python train.py --n_layer=8 --d_model=256 --n_head=4 --n_kv_head=4 --head_dim=64 --d_mlp=1024 --vocab_size=512 --activation="gelu" --norm="layernorm" --norm_place="pre" --norm_eps=1e-05 --positions="learned" --qk_norm=false --attn_scale=0.125 --bias="none" --tie_embeddings=false --parallel_block=false --init="trunc" --init_std_qkv=0.0255 --init_std_o=0.0 --init_std_up=0.0255 --init_std_down=0.0 --init_mimetic=0.7 --optimizer="soap_variant" --lr=0.00507 --beta1=0.95 --beta2=0.98 --weight_decay=0.11 --lr_head=0.0105 --grad_clip=1.0 --warmup_steps=200 --schedule="wsd" --decay_fraction=0.875 --decay_shape="linear" --final_lr_fraction=0.0 --batch_tokens=131072 --seq_len=128 --doc_mask=true --train_tokens=457200000 --steps=3489 --dataset="wikipedia_en"
Each number is 500 + 50 x the weight over its row's rms, rounded and kept within 0 to 999. Layers, rows and columns count from 0. Numbers have three digits each. The size before them is the row's rms in percent of the matrix's.

# down: layer 5 MLP down (transposed), 1024x256, rms 0.143, rows 418-470, columns 0-127
# up: layer 5 MLP up, 1024x256, rms 0.137, rows 419-470, columns 0-127
down418 099:549496502546502609485495463447495554474450485550458479572541575533524613472479577489579477461485472480525523551496548506480483583497546568466530447500531431454425444420577485514475448491471582498531554576371529610482491501550567473577477565551498494424557508471450540584487594469480455544387476476462511533533564523499459507494502477423460560469486470432524447537460444597464396458417
up419 099:485475507541548584564487499507526520510589490540508423522515468463538493508487503537526551482417522526389508503522452468399481494564473467507533535501555432555428433475483544517522569429500490446489430574552562518546473500482464507549574512534585493478667584590500415498446514535549538483445519547599507529510526421435534510501516527512499400525470550490536434435522509387512486458573
down419 100:490508414492555463473502508572490443365406551474476506514502490461556373485474546574512532564529433612494529544507419434583504515525524381502466587497490447556485540559504552580557427494534560471533546413469497457496557534508459554475559488439437455425502512412529561492441567495493469498516588442549554497490503542439450519432506500514488538498500566389402477423476498562578543479589
up420 106:433480376462447444451579506558523550543553529507571433531530463498473518550507499407561571461507551616623491456491461496368555401581524430505508493479493406515499497463448425565468581497431548521466466477545519479533452498489429535472547457556532510482413518510518493476559415477580380505443485434517536460498546575474556564585526521532539525511551469530504557523511471404511563520532
down420 104:484438398441446534574481447497447498537501487555521539499422428538431521512479488492573539503488476443493436520454435492486437489453537489517493532570466411446501525464525493551497625516551531513539485560506574548551538418425444395565490549581425519515430539478472580427539542558403440534491500507497464493425531455525445485567474536427554605548467446658472518433440553481500500506443
up421 102:395565486517555443518513438543544400569476484613534436490515480582478469582556507535470556456442469560525552500468463495511450486507540616544537449440411544501474416484490562492508421411451380564450469547606510433437478563570501495407438441466459493506420505493522520530490564506513510550455495468588524475432554444522472516434446435546484476540501540548525594496475542481401507509508
down421 099:568504602496433535504465568485525488376508554479500486548526540461466513509405583461557665502508513445426473418475549488549557445478519465495455506505568570483390512540486471532467467501472494507516559508489447492583550465538495367494426557501490458517598554435497488444497391473481413468592541508508524545529489561538554521527502561566607502465475405493531451419484498488561516472502
up422 102:491569509512516416536452576563458459557533551551479554530425499515408528573410507515507468479527463438547421493574438536519523458483487502510490498528448456468447542547527572446637500545528440511516583417494448550458497469548446451486505505383558517444468580450542454467472529445475423561477475529480490494472472449545482517526444475597425558609443475445536462556505449494401424558490
down422 099:540477496411531574503620522413539526482461488466555496589530584502479439527493507477525563528470515518485474519528587520450534460567511595394517476514491520473469466474450430524501488463456580533485541488528476505523515408439567562610530495500421618516493446460370468473400446523499403520437560556544528532452469536531486438489479569534438502474530488410537534462516506506565494470469
up423 091:451464509572544448460448455451546464493521500516580508531479445545482463504487459484511473436445486448453543594536499478494555358533508453489550551536472506469517479404525458478547577512503476460479485531616581573526514480486508507500585479644515502370520461439488397516512579508469548434548546410503416571501515525536404509453497545467426548489446470513529506496481503527429591451550
down423 099:502471506518461516460620481572548540451522575474477586404538540565474568508509424459499512566420470505614486499510592534534502503504522512488505503440462530469442499379554499538533481558512435507558451525459484491555537508521490489541433487511560494516409608528450491420491527537607547572472522546441497457508593503475413547473453505522523449390451433499589631555557502501583424557533
up424 102:452483487588526472494477506469467438522473548480461569380605500523511521523507503448537525535562450525493549522479477521402566472483518467549545534480446439490523488558579554413506488503558464563522563573457406472504479493522525451507577503505427552530456517546550503527593534561431517603496470542507504453548531441480473483469437534495501648452485598384533460419529446433439525458455
down424 093:492457502480596499473500479615561524441528486513471442575593516562436474509552440482559465392458504464514521602481525416508503510509503552438563563450511470543465513442417396449444486524506590362478359520509549505445536466586460510515476465480534442517448436480600451482565453511569593390536422487460440495443458471528497525489540404496445466527444576491532446566492414534600418470521
up425 101:428455632486431430407521515488383506412406476566422469499553533473496506476567453577499518492534501534464527472443512531541573473488533466494565481448515523520525459433469472496499530504482478456437589470434505455429547529538525577476530475500499613439549436519539487523492558463540568526523452546499480504607541495494432553533548416512482462535599516489443477426577414531545497485443
down425 100:414541541554599534495418533494476415486502522434469467499520564522553506527499414442594466504574486459511517538444558520492478542480510499509570449487664513574506608533500604479455537529420543589550454486435520471512548490493390459435448546502534466491475448470432495452481534392499490492468597475561533399476512525445444479494415569394459426529503537480546448495499487520537514517493
up426 100:500554546551507502526444566454493559639469417521581575479512494433442591510447531476498477446509468560508475494448572520490549549520534495532494517547436557492439511603521487548506494466487523550469489500496516530423504481522535518511539476558474513528502531472478530495542574548451451448458499493541428507387544492455457517453426556539386497566435498472529468476509435448359438574521
down426 103:506507452468417460417532485508490507482448533539521544449478482537511478402500535472523450466641538533519509490512529558553416454478495521494533500553473502493481428494476471437510461547377523545523509589379478413522514516416543568477477479551526543485480502425487435505482436374431435503446500447436505590450552484571472518487439511462473423485494515523475465548506517592502486599468
up427 101:510472476525533518566525481552494479499448512508539463498516430504541472468565606515552514382487592548510475550559563396442526492472523412406489548501526629500372545583370469506538492548455394529501444443503431434483491508516472506474619496531505506533499496512526560476450518505489522414527564410524464487485509483489466461572426457462477596491481632519489482525503444508540518465584
down427 109:497525535555457505417493478451455506486538407540460512556578505393546545416434449559463466458518397469531468554519482451486487487492416523462521584471515442441555519568471434551496478466502600511509467532505405511499511465516466579454544502397484432377440480494631437460538563405570527578510417470519627532556359509565498473431546511495514484444500520410466560524572450465482409521456
up428 101:458495543544448444478491491485495480590506438568514495400515461516489480469450491450565474449476533540523527548460477504514526436507530383455533518478567521532538495495553522511593512534499459509484394544513459511545459420564502511450465439514580460473470401495526495522541527529537563547450512491513558488511532514463568528495526462511591413483446529478500517570500535566701451497454
down428 101:551556470502553503437575538474507433459517497537506578474465463544486513456455481467486528520559529504465501468554459544496533452476535463466511517462474454410488430509500560464516495483430499442517576531508480467567485519464497553468573498495381562619557438470570497444546465472510470515510488558517537472460484445473513558484488515500471409610583535600539443441538537519511397410617
up429 104:408491425521408498406539467482576603563605525470538474549449449490493457423481443493507467445482553462441537446463489497467485534396452478522460544402493509481541524490452463457508479564520479549456479568491656510459442497539420514468441567512550539517507493605465478547507386517544477512501426505579552595517505483541544446614505481439531526508521558469507521557554556566540411521480
down429 096:483478524491509506483376462536446535444443482455515604448560545503438562479568573505514541520475460526496497412531532556576521510471522488484564404577487501493567540525487486577513528495457520447457452506455471489515631453516507453530526492491531466530494532490526576526420515456532468566493566520506590434445443481417414450571496456456453505523539455509447463510455500474547535460507
up430 098:478427458548484516446554553490515545462537514395524490458535520493558549489490397536530421428515580414555544621483467555475539545523515538550415545487454573494461516502441446523429535504327436470515591521532513468507548463489430540379435458535464445498500466513506472538477427516564545483560525507610480499555595524524395465498512468516478475528435545544516516449415547473492501514451
down430 096:548481489550448458504456530493493494508449411547479436483538479591385441575518528552519459529417456540549479582593482386546505524459538505389497502541457505538510536473581545469495413605572567490502596556519506552533512585461562497577543581502526574551592462571508481506624589498518502543514517536485522575429472438578500525519547489508473547493525541455507516437515435516517507459572
up431 102:571420412539526468480541483529460519482469442531499562496467596502458479600445546476511545439587481439508595516472483439391543497496520441515498481384503595576456457409489484568512472438490533521502534548589507489472512453517448566449479431457484482546584512461486582559496505584513456485428496514499444549526509454483622501482549357533468478513490558481457442320511637526475551489511
down431 099:501457595506551464583539496595579502442559526497504480463569463467473514481513510454420514529512416472500503513558492523481554470653512466460473510537474469515431564515572359469502530533468490558493443570447484454420416517554515516516475486494518617450523572440498514402585515499515503460545477462521560517495559511405512482540522529496517518493480483391376510583611529382547533495490
up432 092:500461567571478520523504493529501556539472478492504464535612444539564491544527594426407513453520488572454433560529472464482473521420477456563557426466516516563401459540486434567433535511462500496447429351482521479521574560476464506460378414464522422493544497461516457425635523570537565430543431442562374499420579528450502476520554454490512564452452525549477511586524426456544537456480
down432 098:495556475549416512494577546482565487472539446547511558437577460438492536541478513545544537599517411552507540480645496423472519516415522521501551480519488546511567530477529508485470432525468486442538518447501492462583477546500541525541487447460523478493463437534572513490516466554530436441483439547432512505470479471504460472418467491491444574476459507521529483529479555473559490550446
up433 103:479507440556471516466519486422474512478535554622489440512476481466424545542496651517440546531474474525443462548435526512538438467561442556537464562525534495463429467498480500499534486498524513546505533475514518510507474406481491408435561470566452484516497460573486372459611523439414523493461522402603504445465514514578543484476674527369537578549459507445451549530449552562472441547509
down433 107:541487532522542548487499543455568493492623520453501377478428379513496491502476534498581530567497481530546537528443530438530493565530541502495466470468461575440516550479531506442477402519568505628426465382502463476486437486506480471504491486564503506477497439465479583490549401479490403485492466584590411528537489516536586443432507522437557491494543440492439544470471489558407483391600
up434 095:553547446501436506587570549537513498524616448460474448506471475482535476548565534558495469558577445528483602436497511541496480480501558509494463461470485483478541417471490533532521501536567566456469478559538514461530497564477514513457493530509539485497524535464552473559464545527502560479557533418524505468389484486507478479523532512494600419576471572551520490525501395416454539479507
down434 099:487473540452342587448532427523504451507524421566572544555493475557485503565458508470459610500504544506484535483501456535454567439521546447548622436503498486507461476468600523506516600517424401554547539378524471482545496453594601436492493438482526523469484490473387508552544421530513520399525477534596454590564424528506557433429479511442509436496588433513540499497505513463531425459481
up435 098:514447531422596471499470562561492553501496613367492538439545471507539342467421565405435484509503515363471533481446496504452602498572418456427521442465489475526537516481488510476568494536484422384511556552584536466436522514481416494532447499549521508502491516463476512525497497484541443551551498531492569391492468481488419508530516466470446572533480582512516515533495484493504517526439
down435 098:394490459443411488551446492432494509524517498485520493469516469575408539476518488478498478504485541532519564477514462549470497529537529543533456520530483536508484480471465486634594391514445541541542559516530492480538481378513509452478536571499503553441494479479488486360463455440421524581411418518505536546508482456455459445507489500586616470485494519472417495532569543456468471497501
up436 097:493574454467475524458438472530516505502431510496546439561450464543521528485419504550447423438519414513561508433514459465497492461439493492580407517452569557516497507479608474455557567486483558519465461474527396506522469472528497475601512479473519441488468507514565459548467453451500512520544578484484494505539466509590532501484419469555504466588487498514576581524494509512549485541484
down436 093:566451517518550455589463449496502540486560502606467486531594427411558470559453561436527532562525566467442464562479470452484495461547505435505519537407473557491417415593505502488487451463515417472555423531473594507413529536508426523427610442501498505537575516502480544511579495473500564523487472513392535550577564532484479555435529541466495476576498453563507426500499467473502495498568
up437 101:525523473521500457510532629454560475517443533552521514565483516488436435523483577457600524557596445448535526489497512454485529493471412464592474522503494445548495480453423443525485400407506611474591429501524436557456544482524425549505530454463448479497558592506554460516565537544521528491475488578555611467376545538435455604514436485493470401510491477563581558567549389494477562547502
down437 099:451447477434404582454474434395523463494515555503564503474537512508499520462531590587528593526420486456471518525505540550539492482491541527446585400511455489519623464404564558477465529456512457462408546556514545536468568490491550535556473531542500538461475578470528501592514512446513566461481548404492478432487513554484556470512593450465549558471577534506496495455435528554509575471457
up438 095:560534442510558451513489540554465506409553499429505518500489532532587555570488537499508515450554547447487494404459509524564513436427444446465451530587453503579454511530515475392497482498340544502487535529442508476534557557502471530610577576531484571429508535397602510521455457520563468500516516521570461531546483542407427506456500490496514480555474567450497482467459457508403571528436
down438 103:472517443433425546495438445432489556526518451556513433501446543548515481540530455441527523482424509604410476522529421530411470442481407534544494508551510472385417467487501573444588490390565507629491564477504542472538556475458479514494401496451555512518514441574521426503484493519475491501516599513579582480473467494469466437437504559499471475441538538469462424582502443469519546550580
up439 098:544434493557563532460480466515508436424519541579424534547515490460555538588521421592407557502574455402494575528517493485487468439542495442485639549453554640475455541511525549515437428440509508500483457549502529467507586460511569549454534456497523488499467484517437490450386478570631594559422424483441505548491495527494514518489446497413454516398490561440454448393509447511421536597456
down439 099:480569463412483480482472492596486438465441392436489600475529477547411492487428527463482556543450542522510486411504511497463505550485605567492523526606515488535554478538512517500472489454443485509538413536526428413536460522473510508500451476483494601444504538489556570484504556497445452505465485411571497603489522495489479433504527425562647505564462460555477443522489484533517463510536
up440 095:537463505457447479613500509488472567517592519469499543497536531420423495535470526494503517506330445502512415527536472542523502442531433438493521478522483546493420576506441573518529494497473528475446509454549589544534476557514481427536567515433544405566462487434497606450477456609536560439491481482539528483550435569489432562636541509483514488432542633422417554539542468573536346546508
down440 099:456536506397549455453423538516503459549471427427550453508504497461425533450491514420475572436534501605517587539518435400543464508487537522498432482472463514477500548459451553427466435538484488496448456573534530489442568450579496483536421560555502491439512502431510478480453536522559468574411471468456599499502546504511471411495483471536550539467515500525450445589503489540531477554434
up441 101:553477491482601489517478507404542406542477565481431523526370506506478546521573559603460547464466544410519498481483514534550542535497615393470428437448463514427465500518536460480550556503512485491468530454478572502601452459547496500532385471555451521439494565474493440452518574536517380588535510616485486538538550567479510500433503488487546491434476590572388481501480518462435509512530
down441 102:397489550470399460458472416492458541536471485552470490471586444538593441463505492460498471561460452394457534521477501526548512447487452573506460502424408487489555506470576573539595528466528464529511483493486503531444490447384529471483483568538461566477389401566441463528461457538548496460591511534564517532470542531524496562466508489441503574520518587394593477553505523625520486469506
up442 102:408491443490509446430507466518477538476570488487452543454537486502515489509409513468466530472430470574498510503565495511493480461559476576521503559485512448432505459555531378492509500465570431422471504505569552426478559510541377468443540509462469514474364498495492536463578524457432472462538496513497486564498550528477583523408595562510528460501501556423437417471485508511422511493545
down442 100:580444584506487525553455505516544549500525575535465615470442466497549472497507533477556570572466483554513587450464576482516534550456554527464517530521486550515484586527426551470483486629521514525558549456515530522521433517626506563594535521491538536525504508480499501515562567546475521464455520520477447510501438405422463460585586486562540478468401545558508531489478546526538546549562
up443 108:513396498561510485439417468445568528520472331550543566481506541444545501574446498541497512491511546535514482586532556482472419501520487507467463522545382539450419508387456516473504523485452590532487550450473586567495476516552418457517507510499463523508511444513508530430388459507449475489559597511480566514524471518452560485487399526477542405524470461491530551503547452516517541500628
down443 110:500486516480468486553398477453565522407547463511609471371480544507487472522490550505513451550479499512530492499368499553507409481536539475505528443509434557501516609444471541511617498426537487497558526510513442435560485468518485474610489452518579558559491596524459468405455425538535567498574544572457451454479457508552429500470561337499492524445435512563470457520552442503401462541566
up444 095:507474583472549488535514561481495513557455568561625574483516530501559485521546548494496493481499501545435447453529479512471536523481468389438518466471485503467496477485540506485510440496454415533388467541417541514491532496593587476449441456481505369488470534589512517413473557542442582602570558543511587565468487550456543525555566431520546518592485497505493589563438466375532466506493
down444 097:494485515470500443516605497522573585537561523512539488471499511517455548473460455451523481472581519509534453492408464500531550497504518528466535471455427506482472517458541538530441475502510479531566490521538460650500528496563434503418427493454602480429529648532533485451590441476418410444530554545481459499553602588522447466555511531483526501481435442583507442433474552527468514521513
up445 101:513422494578525498516491538469550484520463521479434520559506491548616522441447536467468496507474511452485489572609449496553576503530558434523456676444544549567551561532503486479546480541457456466660552556500525505417417425564551496494461603496543521404568542449526488550501488440440553398472517447526559540537450476491586456407431462479589556484465533548544517476467544561518492495477
down445 102:469467533485491510437402497542491499499447397445420486501494506527463569522437492539448469477546526502561506517452490532539550545496482410484460470558470507595506389468465432546442516575460470624493465459530518402433479537493475496558478538541481596448439513463558531479543512509564542546595423496414585547537469467511484592438552478610514602525485469464530512508502569566551470398455
up446 098:461582449501525526524437547395504462560539467451521515505520505498574495557650572425544496473464458514469435414465497539550590513538538673528479449516458382580423557494446464466449513539465567464463480560513473433456573532503463415433590506532493447535539517562565478426565522496472462441433436422477503505528517521417491578499422452534583590517476551497507528518458526546458427536581
down446 102:512499558507433512496580517512435485490496513448512583565515501520521533493399516472551561574543523444494549566447531455377503540514475463510550505518518490527598510526562558530539553522477545437607498443554524608434474485489459653548539534437488574524398427521517550535390542504573542514533460477503459450426432501590468417398503522420450482523558517498552560562547526506490488510492
up447 101:467456504602500466500557418473576481548540507564496558525521497481555467516548514576527565575559471487532489635550519529460498433532489524576489446480584501469550502475447431498400482407452449473461357404495514535532511545528526454497559413590528507537493495508504508476504519470502454459498545444410477500502522531571489498459510560546443494519422560491463580553413508463502584483649
down447 104:451501445546531464487571487462500536513482491498600482502525588525392488516531533506432380323523396454537531514537465537529469552488424498529450494558540525477472351552502560592477553564493524562538485560538416509488454486436514545512508471423564625514443503490520532543446477513580547541543411492441412484520487392478546551445468481425545436452553573545607458425563484455426478444505
up448 102:473483515504513565449419459535451487527358430435473433523423535438507458515524475465459464507576526517509560441425458584504459531492582473531512448466582549549422383533516573516420454526471523559503441528446547478398468447609485437487499392430484487534552546491589492461593436444480425483464517438460508444589499580533500470470594559496515492598508555458475439467492504568400530452436
down448 095:499452485603439563509502523460520505499562560542492435496483587576565494515507546557590559514482442483464594449488556519548519466459476468554521468446442457479531522466589446507547476413527519482482478436478425488646480456399546543557457615486485523556498541518574444489527516576513482465450526515405548504433389449479488577545424454554527467546484541522556620570570417474522561537555
up449 097:543538483544591485486501426461396466486509497573443515474466447551558476558535486600509548456547528518543385568461479519545413475386429499421564412501537438337504576525483499500583478567502445482427421517499498405450493561432455612487453507483545526475432597560516531512522496504451519524459443536469471519529506535502447515568464560439493594537425503547530475548462491449396470547434
down449 100:519479530600493535506476439521518435511410584497463382496530553476436433476470527453525518512476506575449436398504533513438608523556462530521460472629513548551518524503400449492507508449458536446513535518597480476509561507499537428508539475516481458508404543426496510552479559447554633507504540506494584500456538416500524439506535569513504548414500508529480540567487519483497513532536
up450 104:501453533475516484549483519503496505532562472402446594562532551542561471519514487450490425584519547545488430394480576525500548547510460466563435511498471485499480441461392558494437514545464449457519574459483468506495471532486517527459424469441558532485519566582652509445453485519486497569497537488506597443563431479440503527577507542562493545541487405576507428470601403467501488522578
down450 096:613450489549503443443463573549471481467498406501427449488519478547515450553492525508534461489475549540475563548477526458569513460450478512570503426469515608516479596496542462535487424554473458483511544461430535524524468468531518536506564527469437516529552505443483542537557452549577547629566461514512429529536508505483525503418522473429457537504533633481468511472473490451528555441513
up451 095:503385552548479487506510502506509589524609439532540464464505439525558527444537578524511507541500588524500490444539506534376508550540516404450473470519476514521487583503497504476534537458446522475407483548577480545560549459601534424498591547530482529514407475421498506472456398484464576490490483462488546614513577487492579443538476484524459497476506432515532577506588432526449452489534
down451 095:451521432487517529484457520563498495484438517552610505495537550466519542525491440574545430459412536516541551454527509420531443438517407480464533493517392520447433427586382610482548505566462504498513492551502451497500430543452467557514434485591421562496525540479513437426511575549489498468487489522466517426510426503509461438515526372550538451549486501478411473522513547498496583469515
up452 102:507577457564503513492549460527527450576515512628485500484559490554528509475535459470370444576588531510480481496521532364576483494464604527413513546497573557600566568527425551409499467461536522465545463531638509506402539487548565451507503530460517441501381465516482491489501506526529501524527522531544495394424477477505487527522440545417392496499492540487508473516493505579385478476518
down452 106:475495453456495474559609554482522555526425483421542448527555562583580495499478539443603509542533492553449479535471475536521579478449505406520500501543505442494547330525488440471426448471527537559555504493484437502523601565537555515535503478530476528414586524546515457572450492510476487462526407553593559562514545513525513418415494463509513462437442441497439505531426494498585547547515
up453 100:403480571554496455497525499445576525493463473476478508385496511512488603531421495527470536472523444429455479572527454443483606592526492462508605527415501498566463528476550439434435493549542528483473608428526521491423526534503497489507425555552545414420615465502561498449534358517515500559462499406604528530497580487455541568530445545574508471470479591533500492564514491494542490536500
down453 101:531552495396510472563436494544498570473581453503540453519542505444504502509552513536504418488486607561512420594521475475474515517540443539475518467455647475517476418534593591538525496484375511464498409589444474482446487548524468440630531479480354495504468512570503554498502562466466460502470474603453461547516525514462435488484529543499453473490479463421447482441501487452499467594553
up454 098:528489494611435449493493523520457384467529577508406510535502446633513466486437485562417434410478456488574495505490529481385474426451459435518454433524544456515516482442465531439508530389530480570398430437497525540465498509518512577533462555458516357539490525495521527541571426550463481467423477566511436542531514446498452502468487512440493464409517361526524522428496483454540502509547
down454 099:405501485451606414519585589482467395521505563479582480462514390545483454537472469545559486494581612516410428423386416504496538443523523500454489600483482481474567423462436550471499499468488536491377523587454538538406463487390445469524488467378524480462481564558488511446541489463458582543518490492552543540524535449507510394520400517484521480491509484471395495498504391504541414457543
up455 088:501461410541511435525572464470489507517505459427452489474471440476480566503532511479504510524464574539508436491434562537508453541514465474474585484458556587492478451445429536579497521480437496530519536605553587556614453518562464457417439521524533489480599567524480460511427507493522386455514609579558497511608505446470463514524497531485548471516453567540519491546516553561533539485552
down455 083:515497588466468565501444452507532544456532488496448533535497532529442446513594515575503582537432463583464525544401473476537530582467487482547526520538406480539610525530517476499455461524587480518479533461468449362468554484387439419603571509528456487496501423511431504453461475564475511561521544467475598535531504463505475522543589450462514404522404446522531531444515480470517513577457
up456 092:517523536437475545480596584471607529484572495573505472565376555508522575464481496475508471498505512442479453535528482550496422483415507566329470490487515466534568499521604526536567575552465509543523545471463552422570576376513455491510462526491450524473504520527493521491457478513501509495460485430490459484484635527579501508520505468512577547466494471553443504491487515509444503564496
down456 093:545558449458612578506524513528378440468465492400515464450456486454504491442573477558478425525578537541512566527467475425599422503510545535577492524435540439540403560539530525580472444494558429475603491500445432527473473474583517572543409399483481557497461529551489475533448463493471586438443580480542436515457546476441462481578453577497641525470582485489457415489404538533589448463527
up457 107:484527523488457549596476464505516450531592524484479511542488370445469543492422479469578443568557585536477488529602478515558494522480449565511520453479457557493536506511445554513595378500459399559424380473497567471464593479432472539481518468604499537498488529395485478456500441500451491574530486483552438478498688468500429476531514517510522513428443449526509408459391495548477467416460
down457 114:471582485508508465467504516495412513562628510486593433478507571446548555552454506461536533574572480516501435525442500565470466529486546506482495433615465564476507498436344486590507494482487474491548462472606480490450455518447481516507586504523451464548504544362502509462473460424497546611506514466555508462551596566481477607387479476525475505385565447421554473497449542507442500535486
up458 096:574470523548517468527533527440544470562450511519539586523507493475411564613612511457541527486532488531462523460567411422453496477501523473570536507485557469599450588433510463513474491468485505541588473464519436515539505505527498523446519422582443461458538539622478496557497360471422484465542451534529517446398490476463356557584404498501467474645492435520475498521498566485514424427510
down458 100:500477416506469441478537559551522497508480516476537543499419512534489391459472513537557545572563422493562543530528412483600512537522485656546525463504551479371562506502506485500555567538545530420485524510551462577563507540444457475517550431567418483489465444534440535567536551512465430408496542564497538502462427496466485574438550495490639456425604529510520526491433488563546501535520
up459 105:500583587452488481541518569464458521419503478462476563462461493469437563547549528506482489552443482479467419485414555452553532531458447547465416482548514419548472566454453525550489522510487464559547467460465544483541517477503483478536545485556560494510436504513483527512536560407456536521558575455554528574452568553568521452489496578420464564388547490496585471471583474504562365558475
down459 105:437472507588538439490456532426423533530519472541467433552544445373509503493464556516571552469501527494535548532540548460490543378470525580507432577523575469566516500460514507462508406518508452400471504540487483471392524511468554549456505543491495457487525479490417538561508504570540481537545466478461408511441568532537452534452487460578456529413476494503501482435509489512454515541468
up460 101:505418537434443512509516570497429446558513548401527529346508508510518537514519563457575565521502469492535430537575531501496492508527581535588523499545522540427443487561484595540458513540568443420440471448489523468521561470643378444477516510536425431503457571528436540429475513482547428485549458503559518601488545513449423530433491449493510393584542529501499500539596468508538505451509
down460 103:517501481584523497573541466398427565465507488530497453551531535392555505561575484484556571486520498513533470514392457524610487529500420517493453512522499458437473469506514446489464504513527514510561511578444521520496482617524535531602576566576499398532525471509567465496397475532512563411462534504532496457579480568498508472542520520493425495521449411487503508412460508500574473463593
up461 111:577578428514450523584498494518505515439407530591510402503414495546513497555419548518459491543567429532510523548480472485458582481467436459545533523404526511501478487522430456523509446510538637434405542539523503453575458505543438509482503431577560520453538465385556579427494539541513521432522491534538478569455496436537547422543464522520405438569496457505476522366447449521484516540541
down461 108:484446499514459518384522445540502537579549446522528441484529381526404562541513510543453488469505503455556468505489522482472553464444556531556509543336452489531441490488525504505543531586450457484594478429449566486462549524541435525616454572565522578524502417469519498453574531493472434440511397533440433405452572469520472531470516523618519539496478536477584481470440489478546493511453
up462 098:458554395578510495520492506513461581464430528455486597471526540522449516543511419489554493453489487565506480530542426532482494520551501438450443567453527484520550461571424532430476573567456601553528494584485459444456495518461487452500560517490563568532491476565479435519584529504462471426496511548473352449484460421526540394543535515497560500510580538468546500589554463335415481549462
down462 104:582490425497558442437486488510442514481472498505613483521503487522561462480531409547547623657503554385450528498430484481401457528462515535484537482505622522454535533519543611504522473519516545501464521618573555533507575456441466487381495534489505527483473575584428425470506467550528508500544531586550443357469472598487418514449537534404476521490475507528462597541621449530548432437515
up463 114:472481420459544563494484522573499590465554441540547456446498509469545565573472494535508541489511472438487520479521430589415505445533494389513536508470550485420406513439568468497494509424584468376473425489515452515440544460557532533481517454452506511485438444569508425564545521511467559520464566518466550518465396511564380513549529501481487521501414517490513444454484463451397564457518
down463 105:489420475523488480438565348477587579491471456553472547551524529432461451526452549518462512549395504459458516467597620481540512494440481488484480498447486564535444487558516559431533528461544498451432556474542486477548451550460529474512493472518460461563497574494590512482489408533607553568544322461440541485549558465466500549422518471545504507488516515406547543479411445459482541526478
up464 094:477529512501566472472548543481381544554487402493531590511560539558527480473484551564489452510445502495474516434476467513415544373530466518458495575574422453486528452548498545576427589429499477447522487457484490522471559560465518496518453560614536464548547503547509576552459523466450439599489493452451561555499384554478566527495581474551525540569501502535483555424465553561512559531484
down464 096:523422533504397510490532424457386484462527528540453573533549496470499520443507550531466584588537506487563502457434540498482456526544451539533503537498516518475582566596577590447551432458511519526547499459482470471531474540589521472552659508529587469495452519467415387484472509506514452476524489534553437472506588585501463452460485520479567483566426508485600417575592448527525429515510
up465 103:411378572441494442592482540570576485510564503476551559513465543509556537588571573430480444512509431496446455584476494531521513440522602463489498563475525504575575483484542473481444456565488475479452503466533435446528498484485450462392490548514439470438493504492471476498493465448464471521505484496525457509433532571593415512573521536390454464564504544522533447433551459534612551506478
down465 100:594589461566523593491665444459463564464465467530472444500455587495562481463522454456397526500464527495518529458489527510479625604496470550469506448543459503395331535478485497410552552468577518537485579544527558496572498525499575551536472500419439461548469538475426476532559511451485518571512497638453475481490480507511576445342504393524445645537434505457494519510533452451426486517543
up466 092:510390461470392433484494493522501557492474551512475459522576469545514532467542511461549530530589562608470525513483486577460457414506540490551484424448513579516397394440521411476505480502429512542464635585536407509477492469501513395471449508589460557520525431528497512510453488493433474472491545440529569491533476583512524533445467436591519571515504502523518479588478603567420477482528
down466 091:486494502522559520534544536529584412540464458382483426517488519508499544524492500506480491553431533466469448472547515503526525443425489506502574494508582542543543549487546619568480385555572536513503405373520540535567522481546545545544568413528437530483444584578573466570525434557477491513530475445496523550443533501334550432523475560413549464524457441531580454485580450519593514574541
up467 099:505583470450407440542469520623515603481496531508451498535606494519517501479452574453500532496585476361510466439551475570482510479495481541388588466491515451500524442601553508482545468543453472546454469509469558449519573468503520569499479510556498429487585514520476490418531378535465491498520494424536510587471513576476533473490619509522498577539592658499498511441428482510451567482501
down467 094:594420556524459511472427449420507553463473490522534592472518608518500437519480439546497528458512479546493472455373428531446404596475541519545470532409563512552454499489514480503481637499453534504391429561491468536543517517472557457566514604510529502511448492516482543427454486528566580455551474488492553519543592550488423441468451536541472484463454467448562447541503558496468485476548
up468 100:529557447523486489541548518517537437461587574531496439537490449499577595487467393534372548447422520441472409591494468567461506574550490406577496509495525497556528508515593529536590443554404501367456606561584550554489544516510486489492453495413415552410493533478426497519462476509501457507534442545410490592502487489455424596479546477604479492497395514489500452441415484472478396497453
down468 107:446518582555444596392437479575472506553538487465522502501493378576549465499585484437587394526508464496459544458490494518564515503492542504557566574508445493441527563540433471446427620545407363600552479472492517576568530419556519503530546536288510454531516351487457536493550515449511454574472495517530430534474462508557461447421538530549534538429514506416463553474529485508418499507552
up469 099:578499466445508556502454494520621505590531496510614512564477508586534543456475420495513471431531518539548483445479413497507490530488430427479542480492404485521518499572490428634497513542552498479528456471492429575561389509535462340473531522581396544532553452473509657480503486472521427516490494526491501463504353505596473516439469542596467423474538543576509549450517543517438416485445
down469 097:425576485593560515500533473558424575512451530523544574490450477512495548515527592470495509544468499534512455422561472494508513454446508538594440490461473519545518520486504533516514606454541544470519508469580479472511432538427604502480475531533546467588552561490515402505543553524501460478565453503385515538456477444500476455561603489514477552480459503517453478387516480478487378493474
up470 104:484437492539532507463483563506506550485519497565363527400444501485517554513473522491477521445521526505478445420516528580522518523480368507463602546460493488452410467503419528434496447458406490496492428449570551420461419504439492521490487530470550522524447523556450488507531457589568436524589490427589554508588476501585492554544540501441529567529433489502484500503482364588464401504551
down470 108:516538443346520554480551473511524456495501598522525519399515497476413498494549461588543530493531483375476465490426520496515485441453495547555541404418474441470544485527544605562618430498458506496528444522445487570507399524510574479576464493504465534527528591503511565574501522513544581483512497451527425468439463563494547541507473562582498490557585502544532476515396472466512522486460